config.toml
intermediate_size = 512
positions = "alibi"
bias = "all"
init_std_down = 0.0027
beta2 = 0.98
schedule = "wsd"
Each number is 50 + 10 x the weight over its row's rms, rounded and kept within 0 to 99. Layers, rows and columns count from 0. The size before them is the row's rms in percent of the matrix's.

# layer 12 attention output (transposed), 128x128, rms 0.339, rows 66-95,97-127, columns 64-127
106:40 41 61 54 71 74 51 44 50 63 49 48 52 44 51 61 44 67 48 30 46 48 46 48 57 35 60 53 45 50 57 47 69 59 60 47 52 57 45 41 44 42 61 36 37 52 69 54 43 58 66 39 60 54 48 57 50 54 59 53 35 49 51 59
092:56 58 54 31 63 53 38 43 68 55 81 51 48 38 53 74 43 48 49 33 51 65 38 48 47 43 55 50 63 62 31 48 58 37 48 45 38 47 52 67 36 47 60 52 49 39 43 39 55 42 29 53 61 38 37 48 58 41 57 54 56 40 66 56
105:55 51 48 38 51 36 42 36 32 64 46 48 56 69 45 63 63 49 58 41 58 48 46 54 56 56 54 60 37 51 61 67 65 44 49 62 37 61 62 48 60 48 47 40 54 73 41 56 46 53 45 38 58 51 48 47 53 38 38 46 67 53 42 44
102:67 51 68 44 51 58 58 66 45 53 56 62 65 57 57 50 68 48 50 53 41 37 47 50 31 37 66 66 59 42 70 53 55 45 59 55 53 52 30 46 42 34 65 62 61 45 63 54 57 44 61 46 52 61 35 47 63 51 44 37 58 53 64 43
120:39 71 56 57 46 42 39 50 41 56 55 53 60 43 55 35 49 34 52 38 38 39 33 41 55 54 46 44 63 46 60 61 49 71 39 52 55 43 51 48 53 56 55 64 44 57 37 50 52 46 51 34 43 54 58 46 50 57 31 43 53 57 47 59
107:52 62 40 64 68 49 62 49 42 30 53 51 55 33 47 63 73 35 46 60 50 48 45 39 45 46 40 65 46 52 33 53 47 40 56 59 63 52 42 56 43 72 53 25 52 27 49 49 45 60 33 44 45 54 47 44 48 43 60 43 57 43 52 56
116:49 54 52 60 51 52 56 53 50 48 62 52 37 40 51 33 48 47 53 38 48 44 42 65 51 64 65 49 49 60 57 37 57 38 47 57 50 37 59 46 47 57 54 65 38 41 53 47 45 54 34 44 67 62 36 62 59 72 49 48 48 48 42 46
101:56 40 63 51 44 29 50 31 23 57 43 44 42 47 51 43 51 35 39 44 56 57 49 48 55 62 61 47 61 56 40 54 39 51 41 42 34 57 31 65 47 32 64 37 38 50 44 49 50 52 54 51 52 59 59 73 45 38 44 49 51 44 46 52
095:67 48 57 38 56 48 58 67 49 43 71 34 42 52 56 48 52 55 56 60 47 54 51 57 67 55 65 43 45 53 60 56 38 58 50 58 36 56 59 49 40 47 48 45 38 36 32 54 58 46 51 41 49 53 64 58 55 43 40 42 54 58 37 37
101:59 54 48 52 37 57 52 44 47 50 47 62 40 47 47 26 50 52 53 35 51 43 35 49 35 48 54 48 62 35 53 55 60 56 40 40 48 41 36 40 49 49 39 45 48 49 69 61 49 57 54 67 42 53 45 52 53 49 48 54 57 47 53 45
108:48 32 50 59 47 70 46 34 52 54 56 49 50 45 68 49 75 44 66 53 40 42 52 54 40 61 51 45 43 39 34 48 59 35 67 53 46 37 36 50 42 66 54 51 49 45 35 44 57 61 34 42 49 55 61 63 45 68 64 55 54 49 48 39
112:60 49 48 65 54 52 50 51 48 38 66 31 52 49 56 27 29 51 64 43 50 33 42 68 56 52 62 65 54 36 37 54 58 39 48 40 56 47 43 47 35 74 43 48 42 57 56 49 47 43 40 56 68 54 44 48 45 38 55 67 44 34 47 35
105:54 57 54 47 31 46 50 52 48 35 29 39 53 35 49 47 60 36 48 32 39 68 60 66 41 63 56 67 50 67 48 46 52 55 65 51 51 53 47 40 52 47 54 28 38 61 48 57 38 52 43 50 58 56 47 59 41 67 56 67 51 55 58 58
090:72 42 48 39 34 53 57 75 31 42 50 58 47 53 53 57 52 53 35 59 56 58 49 37 42 56 28 40 43 25 51 58 32 58 65 59 45 48 42 48 46 42 55 52 55 44 37 47 50 56 42 38 64 57 26 79 57 63 48 69 34 45 60 53
100:41 50 57 49 37 52 44 61 33 57 61 53 50 60 55 52 50 44 37 65 53 59 50 39 65 53 65 33 56 45 33 53 39 59 54 51 41 32 63 44 55 58 57 41 34 45 52 53 50 51 35 50 33 41 48 51 74 39 45 46 63 67 59 38
108:53 53 38 37 40 44 45 55 45 48 54 41 61 41 45 73 35 48 40 52 53 56 47 56 52 38 37 40 48 55 54 64 41 47 50 50 38 58 67 50 45 54 56 61 52 31 69 50 34 58 52 55 39 37 58 46 48 42 49 74 37 61 40 45
101:58 52 59 42 54 63 54 41 24 34 49 60 59 39 54 45 49 69 67 62 38 38 47 53 41 45 49 47 34 51 53 57 50 29 58 43 67 41 47 37 54 36 46 71 52 44 52 40 48 52 39 42 48 42 59 49 57 52 41 43 38 22 48 60
104:47 30 49 30 54 30 42 61 50 60 41 69 57 70 62 48 46 66 41 46 48 50 57 54 67 57 69 62 41 63 50 69 42 34 43 39 57 44 50 60 57 68 46 54 42 35 56 54 49 57 63 55 46 50 59 44 51 61 48 41 54 49 52 63
092:46 53 61 21 56 50 42 50 49 46 53 48 49 52 56 45 50 40 31 34 40 37 55 58 55 49 46 39 52 64 58 47 55 58 49 44 61 43 48 37 68 70 31 62 65 52 49 55 41 45 58 60 54 53 44 40 56 64 53 52 52 47 65 55
122:45 50 39 39 58 49 55 63 48 53 47 55 54 48 39 62 49 47 61 33 26 58 35 64 43 59 53 38 28 62 53 46 52 50 46 69 45 53 50 45 40 45 48 47 36 56 52 49 36 44 46 60 45 42 43 50 35 52 35 51 35 40 55 36
099:53 50 35 58 38 61 51 38 42 47 52 35 54 51 57 39 62 60 48 46 58 44 55 35 45 44 50 57 27 47 51 82 39 57 49 62 59 48 63 32 42 53 59 46 42 49 37 44 42 47 59 45 52 44 42 35 61 31 49 47 64 53 62 61
098:52 50 46 59 48 53 44 58 34 38 40 51 51 38 37 54 77 50 59 61 42 36 52 51 38 57 43 44 51 53 42 50 43 45 34 55 47 72 25 54 53 40 42 44 49 61 53 50 35 46 40 43 64 46 37 43 50 50 31 48 53 43 47 49
090:40 33 45 56 36 62 45 56 38 60 47 27 52 50 58 52 24 39 60 45 33 76 38 42 61 51 56 56 60 59 40 57 57 52 68 65 59 30 57 54 52 54 48 51 48 57 44 61 39 57 72 50 59 56 50 32 49 31 40 52 58 64 47 61
110:47 49 47 49 58 43 31 64 73 32 44 48 23 41 39 56 51 67 61 40 30 35 41 31 45 59 43 45 61 61 53 55 51 62 36 52 46 45 51 51 36 43 41 40 48 48 50 70 50 54 44 49 70 44 54 66 60 30 42 67 46 51 43 44
098:29 47 47 36 35 51 67 47 59 59 69 57 55 48 54 53 36 32 62 64 53 55 61 50 45 31 44 56 40 31 51 50 64 54 53 47 41 40 65 61 49 59 51 42 56 56 62 43 38 59 54 44 54 53 46 49 35 57 57 44 44 58 50 57
111:40 51 52 58 39 66 38 51 67 41 39 76 39 54 63 44 44 51 41 63 50 56 60 42 38 53 54 61 57 50 39 56 49 48 56 44 51 43 53 36 33 41 39 34 50 31 36 36 62 37 48 51 57 53 44 69 37 69 45 57 44 50 49 41
100:37 46 61 48 64 33 54 34 45 48 34 43 42 38 57 53 55 37 48 48 60 46 62 56 64 54 62 40 56 50 53 56 71 52 40 51 44 58 63 68 49 45 56 45 40 32 58 42 57 53 70 60 39 57 53 58 53 74 52 36 50 42 44 50
103:53 49 53 45 46 42 41 47 41 59 42 59 53 47 44 45 50 64 40 42 54 47 35 47 46 43 49 56 58 60 48 60 46 53 54 54 48 43 34 62 40 49 43 57 66 64 40 45 51 40 54 52 64 45 44 56 47 50 38 27 23 52 48 39
108:47 45 48 46 55 60 53 52 52 38 60 43 62 35 38 38 52 38 57 54 46 44 39 66 56 60 38 48 56 46 68 60 48 56 53 49 44 53 60 61 40 50 35 55 43 47 42 48 50 44 57 52 44 51 62 32 69 34 26 49 49 66 60 39
102:60 54 41 38 28 38 54 68 31 51 40 55 69 56 51 48 54 59 36 43 62 28 39 37 67 63 69 38 35 53 34 45 52 46 50 56 47 35 50 50 51 68 49 54 50 68 54 33 51 51 44 61 50 50 45 42 63 51 40 57 70 44 66 50
090:39 30 36 51 61 56 71 50 50 31 42 40 50 46 45 37 18 55 56 55 52 48 49 31 49 37 34 45 48 46 52 63 60 60 49 46 42 35 57 50 39 50 46 34 42 47 38 42 59 49 42 38 42 62 71 48 46 52 45 51 53 62 35 37
095:55 28 40 78 46 33 39 61 39 54 51 59 45 38 54 53 64 45 40 55 59 48 49 49 45 62 49 43 38 37 25 43 38 37 37 50 58 44 53 66 52 43 53 52 46 49 61 62 51 39 34 49 46 35 62 55 47 41 27 51 53 62 62 51
096:70 35 51 27 65 60 45 48 51 40 42 54 52 55 51 44 40 44 52 56 63 55 48 35 32 51 61 57 45 28 59 38 74 61 53 57 59 44 54 43 54 39 48 51 60 53 55 57 49 57 44 44 64 63 60 28 46 51 40 64 52 55 40 56
087:53 46 50 71 33 60 58 63 61 36 62 55 45 38 48 50 42 42 51 62 54 41 58 57 49 37 59 53 58 42 55 45 37 47 59 51 53 40 44 71 39 32 61 45 50 36 49 39 50 25 58 64 34 57 45 49 42 42 69 55 42 52 65 33
106:57 57 37 49 44 55 38 40 55 42 55 38 36 53 33 58 44 50 45 50 62 58 60 42 54 48 45 58 48 47 39 55 58 66 36 48 58 75 57 41 66 50 43 41 42 60 56 34 35 61 28 54 58 46 77 34 45 50 47 47 60 73 56 45
091:56 26 41 49 59 44 47 51 55 42 53 63 34 52 32 52 53 59 45 60 55 47 63 53 54 52 47 58 35 36 33 46 51 40 71 46 43 56 47 42 51 57 44 41 45 53 59 37 39 46 46 67 54 43 49 44 38 55 41 53 64 41 60 41
083:48 44 67 57 42 52 51 48 52 53 38 57 34 53 48 52 42 59 53 64 49 63 50 53 49 44 41 48 43 59 64 43 80 48 45 43 31 52 49 55 62 57 39 59 61 59 40 36 60 55 59 60 55 59 45 59 48 60 33 47 38 62 47 34
095:40 56 54 73 62 65 45 40 54 58 38 61 72 36 53 39 65 55 79 55 46 56 52 70 49 45 47 55 62 39 60 59 61 50 62 68 37 32 34 55 55 68 55 39 69 61 42 52 60 49 57 54 41 36 55 41 62 48 44 39 52 51 52 62
103:48 50 49 53 53 56 50 50 52 49 49 57 47 44 51 55 38 56 58 44 53 55 48 43 36 57 29 56 35 41 51 53 60 44 52 47 55 40 57 55 53 80 29 46 55 45 55 52 44 52 45 33 56 49 50 38 64 50 53 35 46 59 29 37
102:44 62 41 28 60 64 38 44 51 72 52 53 40 50 41 39 48 60 45 49 59 51 55 38 39 66 34 40 54 59 29 42 51 49 54 43 46 51 44 49 55 54 46 55 42 59 63 46 55 61 41 54 43 58 59 62 53 35 29 44 58 43 66 45
092:68 48 69 48 50 51 63 54 53 43 64 50 51 47 67 52 47 67 62 57 52 49 37 41 65 38 48 43 62 87 54 41 59 34 51 45 56 50 62 57 64 40 50 50 60 53 53 52 34 36 63 33 46 55 44 38 42 40 61 59 63 49 52 40
095:55 57 45 50 41 43 49 59 39 39 51 53 49 49 39 50 59 44 45 54 48 54 58 57 60 62 45 64 60 42 36 48 30 48 46 37 53 62 50 50 81 38 79 41 49 60 51 50 60 37 49 52 50 43 67 44 28 47 48 45 38 54 75 42
090:63 67 44 57 35 43 49 37 81 59 51 51 37 49 36 28 71 48 55 68 57 75 55 59 45 44 45 46 56 59 71 54 35 48 56 65 43 74 47 54 61 39 49 73 56 43 53 50 42 59 50 51 38 57 37 64 55 37 54 50 43 51 49 57
101:44 49 51 40 47 61 51 40 49 53 52 38 30 56 37 43 49 57 55 72 46 42 57 42 60 43 35 45 58 43 41 49 63 32 46 42 55 64 54 56 42 61 47 56 59 38 72 54 61 44 63 48 44 42 53 46 78 41 47 32 48 45 60 40
098:46 57 54 59 69 40 52 57 54 49 85 61 55 47 36 51 56 54 53 54 58 59 40 30 59 35 51 55 60 37 41 58 44 53 55 57 44 60 57 51 47 58 35 56 48 51 46 53 53 53 50 42 69 49 41 65 35 49 21 50 52 37 41 56
104:46 49 43 47 36 38 50 53 26 41 37 56 45 47 45 49 35 74 42 57 38 43 51 57 50 41 42 38 39 60 73 60 44 58 34 46 67 56 47 54 49 41 32 53 54 49 47 55 49 65 45 48 52 52 64 65 57 63 67 57 42 40 52 59
091:47 61 50 52 60 42 69 54 51 46 44 52 39 64 35 44 48 54 64 61 50 67 62 56 67 58 66 45 54 55 52 45 54 57 55 42 46 63 38 39 59 54 41 44 32 50 33 33 45 42 66 46 44 37 60 37 48 63 69 45 48 36 61 59
102:40 48 45 41 58 44 40 47 52 39 35 37 43 71 30 54 09 51 39 45 52 65 42 39 49 72 47 44 65 30 47 51 54 72 58 48 59 46 61 53 49 50 42 51 55 54 47 48 43 51 70 57 50 45 41 59 48 54 62 55 56 47 59 51
089:59 52 60 35 33 60 53 58 56 38 60 50 29 29 51 38 66 46 64 59 38 48 50 50 55 45 44 46 45 46 69 42 62 62 58 61 38 39 60 60 63 58 29 44 36 68 52 65 43 67 37 33 39 52 36 63 55 49 33 56 34 61 63 57
096:49 65 57 16 52 47 49 55 53 56 53 72 67 53 40 56 58 45 59 41 54 56 49 64 53 62 44 43 49 36 43 49 21 40 53 59 45 38 43 63 48 64 56 59 53 54 51 64 48 44 44 37 45 67 69 43 44 55 52 49 40 49 41 53
087:57 49 48 51 42 43 46 35 40 37 41 57 37 49 57 39 73 60 38 58 61 58 49 47 63 33 62 52 50 59 51 55 46 50 58 39 57 45 38 54 67 66 59 44 48 48 37 45 47 61 46 45 60 48 59 56 64 52 42 61 48 65 43 49
103:51 44 70 48 48 46 34 44 51 40 50 62 58 49 55 50 37 45 52 64 67 46 44 56 53 44 57 45 48 45 32 30 46 48 43 60 52 49 35 49 49 51 65 46 41 44 43 59 44 41 53 68 45 42 43 40 71 67 41 45 54 45 37 48
096:44 55 42 41 36 41 45 58 64 58 53 45 63 47 50 31 61 50 64 49 38 56 62 52 56 48 43 31 39 56 48 36 33 55 58 35 51 50 49 47 64 66 39 48 42 51 52 66 65 52 54 37 24 47 44 51 60 56 62 63 43 38 52 46
094:50 69 43 54 52 61 45 60 63 60 36 42 45 60 39 42 53 52 61 50 39 43 72 52 52 51 43 56 61 56 71 63 61 42 44 42 54 54 48 51 52 42 35 52 41 52 31 51 64 58 25 44 36 52 45 59 38 56 43 28 45 50 40 47
090:70 66 55 82 30 53 53 40 40 29 54 49 60 54 47 58 37 35 43 48 41 55 41 51 60 66 48 52 35 38 44 50 46 45 64 60 62 60 64 76 60 46 50 50 35 52 49 46 43 51 49 49 53 49 36 34 48 62 41 34 53 31 60 49
087:49 61 46 35 53 60 32 58 49 32 29 51 63 52 47 42 42 59 34 57 42 42 42 38 41 48 33 52 50 50 65 56 53 56 60 61 61 42 43 59 40 63 40 46 54 53 46 46 58 49 47 53 34 62 75 52 64 61 61 38 51 55 38 36
103:72 43 42 47 49 62 59 64 46 62 40 32 41 46 52 49 58 50 65 55 46 48 35 40 53 48 34 42 41 50 65 49 67 52 48 38 31 55 45 61 57 41 46 36 44 58 61 39 39 45 57 49 44 56 46 29 66 40 34 47 48 46 41 34
092:50 54 48 70 58 37 56 55 40 37 23 60 48 71 49 54 65 65 40 44 40 50 56 49 57 40 55 56 70 35 45 52 41 50 55 54 54 57 55 45 40 73 46 40 51 57 38 54 39 42 48 62 61 52 47 59 53 58 34 54 48 60 39 47
100:53 65 47 75 52 54 50 65 51 40 54 39 59 47 38 43 45 48 59 68 56 61 58 70 62 54 47 30 48 47 49 57 52 08 31 48 56 52 48 50 44 38 44 37 41 53 50 47 52 50 45 46 50 45 50 43 63 46 59 58 50 34 43 46
088:44 63 68 69 62 51 43 63 44 34 43 63 47 49 69 54 53 44 36 55 49 40 52 30 47 49 52 46 41 68 41 47 57 74 42 54 59 48 43 48 67 64 50 40 59 62 53 51 66 60 43 41 46 35 39 57 33 64 48 62 44 60 37 50
101:52 45 52 62 61 64 41 49 67 52 46 38 45 56 67 51 39 37 71 48 36 60 46 59 51 66 38 43 44 42 43 44 44 40 59 41 47 56 39 59 34 38 43 43 36 48 41 51 50 46 51 55 41 57 52 46 45 46 56 56 38 53 29 51
# layer 12 attention value, 64x128, rms 0.366, rows 34-63, columns 64-127
117:62 46 36 46 55 73 58 52 53 49 51 39 47 55 51 54 47 66 45 58 33 49 48 43 39 47 43 39 51 43 48 51 53 61 57 48 51 55 49 28 59 57 45 65 51 60 66 56 59 27 60 47 60 56 34 55 54 65 46 52 49 44 49 49
098:38 70 63 47 54 52 50 46 60 52 69 45 35 42 27 55 43 48 59 57 62 29 67 57 73 31 59 37 60 61 49 57 39 44 42 53 41 64 59 59 59 47 63 41 58 50 40 53 42 45 50 49 38 53 57 36 52 59 66 46 40 52 65 54
096:47 49 44 47 56 56 50 29 44 36 52 33 45 59 53 55 75 61 38 45 53 31 39 53 67 58 48 30 42 49 61 54 54 51 50 46 38 49 45 51 58 63 67 56 48 71 56 67 48 58 61 34 48 41 54 46 49 50 36 22 54 43 40 49
108:69 71 62 47 65 39 55 49 60 59 43 53 47 49 44 39 54 46 56 42 53 51 48 56 44 63 56 43 54 43 45 58 39 54 39 52 59 35 45 44 48 42 76 62 53 66 58 49 47 58 49 58 57 33 25 42 31 55 39 63 59 42 58 48
106:54 53 43 52 40 48 55 63 45 65 50 50 50 39 45 57 41 59 57 67 59 48 41 47 67 47 59 52 50 61 60 29 53 44 55 45 53 58 45 68 52 49 55 47 30 68 44 59 43 56 66 53 54 48 47 45 55 28 24 55 41 62 45 54
099:59 56 38 59 68 66 63 57 64 40 38 48 37 50 38 42 56 53 68 41 44 30 53 32 36 55 49 39 34 55 48 56 35 55 47 63 67 36 67 50 44 41 66 46 59 42 54 46 44 56 50 51 45 52 48 47 51 54 58 47 45 56 63 59
109:47 37 55 53 42 51 58 58 58 38 55 60 40 65 53 41 42 41 51 60 37 54 61 53 59 43 73 62 55 52 21 61 50 59 47 61 51 48 60 73 45 34 50 58 55 32 53 58 58 57 57 35 52 68 50 59 35 60 45 61 49 43 35 62
106:53 53 51 61 42 66 63 46 39 56 31 47 48 58 60 61 47 33 38 60 48 52 44 54 44 62 64 55 60 38 59 47 44 60 45 43 47 56 67 59 58 52 56 49 54 56 39 55 62 61 54 39 32 61 50 62 63 63 41 48 50 43 51 60
098:42 58 47 57 47 33 46 49 49 40 48 61 48 53 49 50 52 47 60 51 22 62 53 51 64 59 65 64 47 38 58 30 40 51 37 53 49 71 47 59 39 52 51 55 52 39 55 53 69 57 64 34 59 48 26 46 61 41 56 60 51 49 59 65
098:61 74 36 49 42 52 37 40 49 56 39 53 62 70 39 56 54 44 50 53 56 52 56 44 45 37 54 38 59 50 41 42 42 49 49 55 33 62 50 64 49 52 40 48 32 42 49 38 48 72 41 60 45 42 47 56 40 56 46 65 59 41 38 59
108:51 51 61 56 53 46 38 53 58 53 51 47 46 61 45 63 44 54 62 75 55 27 68 46 49 67 47 45 59 45 43 66 62 38 49 62 44 41 31 39 39 59 29 46 43 60 76 51 53 43 62 31 48 57 34 50 56 46 60 62 69 38 39 51
108:52 58 39 62 55 66 55 58 51 49 64 59 61 60 59 48 41 48 60 52 47 51 42 48 35 42 55 63 42 46 41 45 55 44 35 47 56 34 55 59 33 63 31 42 37 58 64 38 42 49 53 60 60 44 71 66 46 38 46 56 55 49 64 47
103:49 44 45 60 49 50 38 54 42 58 50 49 60 51 49 65 52 47 31 44 60 59 41 58 44 49 40 58 41 49 45 30 55 31 42 82 64 50 63 53 53 43 51 34 59 46 43 50 60 45 64 53 65 61 52 68 44 40 45 50 64 43 47 66
108:51 59 61 55 44 48 36 54 64 42 36 59 42 42 60 52 46 44 57 55 40 39 55 45 55 47 41 42 49 54 63 45 51 61 68 35 47 41 49 58 48 48 48 47 38 41 41 52 33 54 53 61 48 36 52 38 44 32 63 47 66 55 53 63
117:42 45 40 59 66 43 43 56 59 53 57 48 48 46 64 31 59 31 40 38 57 66 38 37 51 73 55 48 64 50 30 48 49 41 51 47 58 49 57 49 61 65 43 43 60 47 31 50 58 48 37 44 66 32 17 48 48 28 44 38 61 58 47 30
101:55 46 40 51 40 53 47 63 34 61 33 58 49 64 51 54 35 43 38 35 49 43 50 42 60 50 32 45 49 47 52 42 59 36 49 48 38 33 58 59 51 35 63 49 34 51 48 46 42 65 59 52 34 60 52 40 44 31 46 39 62 55 58 31
104:46 64 52 56 60 54 57 56 38 50 55 69 64 56 65 47 39 65 57 46 54 24 60 38 40 63 48 62 38 36 52 54 54 45 66 37 53 64 48 56 55 50 48 49 57 54 50 50 42 54 68 72 38 54 47 44 35 38 58 48 40 22 40 55
100:67 55 56 51 48 53 44 68 58 48 44 34 59 56 47 41 49 34 39 46 38 42 37 57 38 42 54 41 56 66 21 40 68 63 51 41 45 46 48 47 51 59 51 51 51 35 54 45 38 51 56 53 62 37 55 52 47 39 47 45 52 53 52 60
100:60 48 41 54 57 49 59 55 65 40 38 31 50 45 49 54 51 52 41 38 66 48 49 55 60 45 41 37 44 60 65 43 80 45 37 41 55 55 53 64 42 51 44 59 49 47 52 59 56 50 52 50 31 55 50 42 48 47 61 45 55 47 62 77
115:65 40 38 43 62 46 51 66 74 41 36 38 55 70 48 49 42 53 74 36 52 58 45 49 54 47 49 27 64 60 53 61 43 45 25 60 52 55 40 43 58 53 50 46 50 62 69 54 41 55 47 65 45 65 60 50 28 48 59 45 62 52 54 58
101:31 71 43 59 63 23 45 63 26 37 49 43 68 53 67 39 69 43 52 44 42 56 45 54 31 73 47 65 57 46 58 55 61 57 59 38 59 52 72 56 36 35 48 46 53 67 58 52 52 42 62 48 53 38 40 63 44 63 46 61 60 48 59 32
107:56 45 46 52 66 53 69 47 54 36 23 45 50 39 56 50 45 46 47 50 62 50 29 57 30 70 42 44 46 48 20 38 50 61 39 49 45 53 44 57 58 42 55 46 56 64 32 55 44 46 47 48 62 47 57 72 51 35 60 61 49 57 37 48
086:44 47 54 42 50 51 70 43 53 46 59 41 50 50 58 57 56 33 35 31 45 45 60 42 50 49 51 53 48 42 57 66 51 45 40 52 57 41 43 49 43 44 47 42 71 49 40 36 34 56 63 59 50 59 46 46 53 43 53 39 41 49 37 55
105:44 58 45 52 49 47 30 71 62 30 43 54 62 54 34 50 63 61 42 52 67 45 51 58 59 51 61 53 47 47 54 66 52 53 38 44 40 57 60 55 53 67 63 25 58 53 55 47 50 50 59 47 47 57 45 69 54 51 64 54 39 56 52 38
093:56 44 58 56 60 51 77 57 46 45 68 54 58 43 44 47 31 71 57 40 54 61 51 59 42 42 31 80 58 49 52 49 56 62 63 47 47 44 58 52 41 54 50 51 40 47 51 53 36 55 38 44 36 65 35 31 42 48 49 33 41 60 49 51
118:61 47 34 54 38 61 34 51 49 48 38 57 53 61 32 46 36 46 38 37 55 48 62 40 50 45 47 67 48 48 47 63 48 36 52 68 24 47 47 53 51 62 43 55 66 63 42 53 56 66 48 52 53 50 47 56 42 73 62 69 47 62 46 42
107:65 32 58 58 46 76 60 45 44 57 58 58 50 31 63 46 53 36 40 55 56 45 52 52 44 35 56 54 52 45 49 56 52 48 49 48 50 22 73 36 60 47 21 53 59 55 54 66 51 49 43 34 59 51 43 59 50 46 54 45 58 55 62 46
096:64 31 34 40 54 48 45 55 46 57 60 52 52 46 47 64 45 48 57 53 41 31 43 56 55 56 50 60 40 49 53 61 68 60 73 40 52 59 59 54 32 58 60 62 58 58 41 46 54 48 41 43 62 47 56 39 45 60 46 49 49 57 69 51
104:40 72 47 44 44 61 61 59 49 42 47 45 58 47 29 53 44 25 51 39 65 64 59 48 37 49 60 49 38 47 64 55 40 52 52 33 38 55 40 53 39 53 50 53 59 51 50 79 42 53 44 57 55 57 64 67 69 46 36 40 63 53 50 40
103:45 57 47 47 43 37 57 38 50 53 29 42 61 49 44 41 67 53 44 34 59 23 58 50 59 40 48 49 65 39 42 47 48 54 46 28 60 55 50 49 52 40 56 48 51 35 46 56 44 48 57 40 48 49 56 54 32 59 52 45 66 47 57 46
# layer 12 MLP up, 512x128, rms 0.344, rows 0-8, columns 64-127
105:76 59 51 36 45 42 44 48 57 57 47 33 52 69 48 41 52 67 55 54 52 46 52 48 38 61 60 51 41 54 54 31 46 49 43 43 63 49 36 44 66 58 52 34 44 31 42 34 64 61 52 47 66 52 52 38 46 48 45 48 48 59 56 44
107:51 43 75 28 60 37 42 55 39 54 50 48 52 66 64 50 49 36 44 47 44 44 54 51 43 56 51 57 60 33 74 42 56 45 49 47 31 40 47 48 51 78 55 37 44 57 49 45 48 55 46 59 49 54 61 47 22 72 62 48 48 45 46 43
097:45 51 52 45 55 52 36 55 51 54 57 43 49 39 56 53 38 37 27 47 45 45 59 55 37 34 37 65 60 61 42 66 33 58 48 59 41 58 73 43 54 53 44 61 51 34 40 49 51 50 53 63 57 80 53 46 66 58 50 55 51 48 42 68
098:54 65 49 55 61 61 44 48 58 49 41 34 56 46 53 69 52 54 39 35 57 50 35 52 55 62 48 47 47 60 41 35 40 40 76 28 53 44 47 44 47 43 35 37 26 51 44 52 50 64 56 49 53 60 53 55 40 47 46 69 66 33 52 52
100:43 65 74 40 41 44 33 55 39 62 62 52 44 59 47 48 51 52 41 51 59 42 60 51 34 48 68 62 43 35 59 40 69 41 49 63 52 58 64 54 62 68 34 45 28 48 43 50 41 59 55 44 64 61 46 65 60 50 41 31 55 45 58 46
102:40 38 55 52 68 35 40 60 67 60 53 48 43 44 51 43 47 50 50 40 29 49 51 40 26 67 68 65 45 33 57 41 48 52 28 41 35 46 55 46 61 49 56 47 51 61 54 73 46 46 41 26 43 53 52 54 53 40 30 56 64 60 52 56
107:53 31 41 55 37 63 45 47 54 50 56 39 48 67 52 46 52 54 58 47 50 38 70 17 46 65 42 56 53 50 51 44 46 36 58 55 47 64 44 34 52 53 65 49 48 59 69 42 47 62 60 63 50 55 36 68 51 60 48 38 57 46 65 50
099:54 45 52 70 53 45 59 51 49 39 64 36 57 44 48 60 47 49 44 35 45 51 50 49 56 45 45 37 46 43 37 39 52 47 33 32 66 46 35 56 50 56 63 52 47 41 46 64 64 62 42 62 51 33 62 50 45 55 65 38 43 60 59 42
103:55 64 39 82 55 45 46 49 41 54 54 50 55 47 39 51 46 47 34 57 52 39 55 41 55 44 37 55 58 47 54 34 50 56 31 49 45 33 44 45 48 52 47 66 45 60 51 47 52 46 59 36 35 45 49 45 35 62 51 63 34 37 50 56
# layer 12 MLP down (transposed), 512x128, rms 0.376, rows 0-8, columns 64-127
107:60 58 48 41 68 49 52 62 65 48 54 44 61 53 61 57 42 64 54 55 45 60 41 38 32 72 50 54 37 68 46 53 50 77 57 50 42 45 40 53 44 45 53 54 34 60 46 30 52 34 72 71 53 49 56 52 53 57 54 61 52 61 30 48
096:50 63 43 31 53 58 43 40 58 44 52 43 34 49 79 33 36 53 60 56 48 56 47 33 51 56 47 59 40 47 61 46 48 38 49 59 43 57 47 49 68 48 41 47 55 55 59 68 64 55 70 57 51 41 43 39 41 66 33 39 44 49 35 54
103:51 38 55 42 48 47 54 69 50 30 42 71 45 59 49 62 40 53 54 46 46 58 52 68 35 36 49 60 52 21 56 40 41 34 48 34 49 65 44 50 47 61 42 39 36 58 59 56 34 59 51 59 51 45 45 61 48 52 58 48 31 49 51 43
097:44 44 53 43 61 52 33 55 57 40 56 73 55 53 61 39 42 37 44 51 49 55 52 37 44 50 57 52 47 51 56 40 47 35 28 59 47 36 37 28 46 60 52 40 52 47 45 53 64 66 50 46 52 36 41 51 68 58 62 46 46 41 56 46
101:52 58 44 54 53 33 69 58 43 50 50 35 43 50 54 42 34 55 47 33 34 51 30 47 45 38 53 68 33 42 63 46 40 47 45 53 34 50 61 47 40 57 38 62 63 51 32 61 37 47 44 57 52 55 40 48 48 50 47 43 49 45 66 50
096:74 55 42 60 26 38 45 47 60 46 51 42 47 59 38 44 57 54 42 48 49 55 47 55 48 50 54 45 56 45 45 67 56 37 53 46 85 42 48 51 48 38 51 56 48 50 39 34 49 56 67 62 37 48 48 44 55 65 59 56 61 59 38 66
098:59 84 56 58 58 59 52 44 59 53 45 45 54 44 50 55 56 46 40 48 39 48 59 38 71 65 49 53 59 48 44 45 65 43 62 62 47 54 43 64 41 58 66 45 68 57 43 51 43 42 34 46 50 49 42 60 56 62 43 61 44 28 68 65
091:28 49 58 49 51 52 62 37 37 39 48 47 44 57 43 64 49 53 60 63 61 42 63 50 46 43 62 50 39 45 68 44 34 52 65 64 35 59 61 37 56 51 62 51 73 61 46 27 46 46 52 58 46 56 61 55 55 38 30 40 49 58 50 54
098:58 43 45 64 44 48 56 57 31 61 49 63 57 54 62 44 69 60 44 66 41 42 68 49 62 48 27 55 44 42 53 49 52 75 56 58 45 55 52 51 55 42 44 47 43 61 40 50 68 44 50 43 47 46 47 32 39 43 50 46 64 49 56 31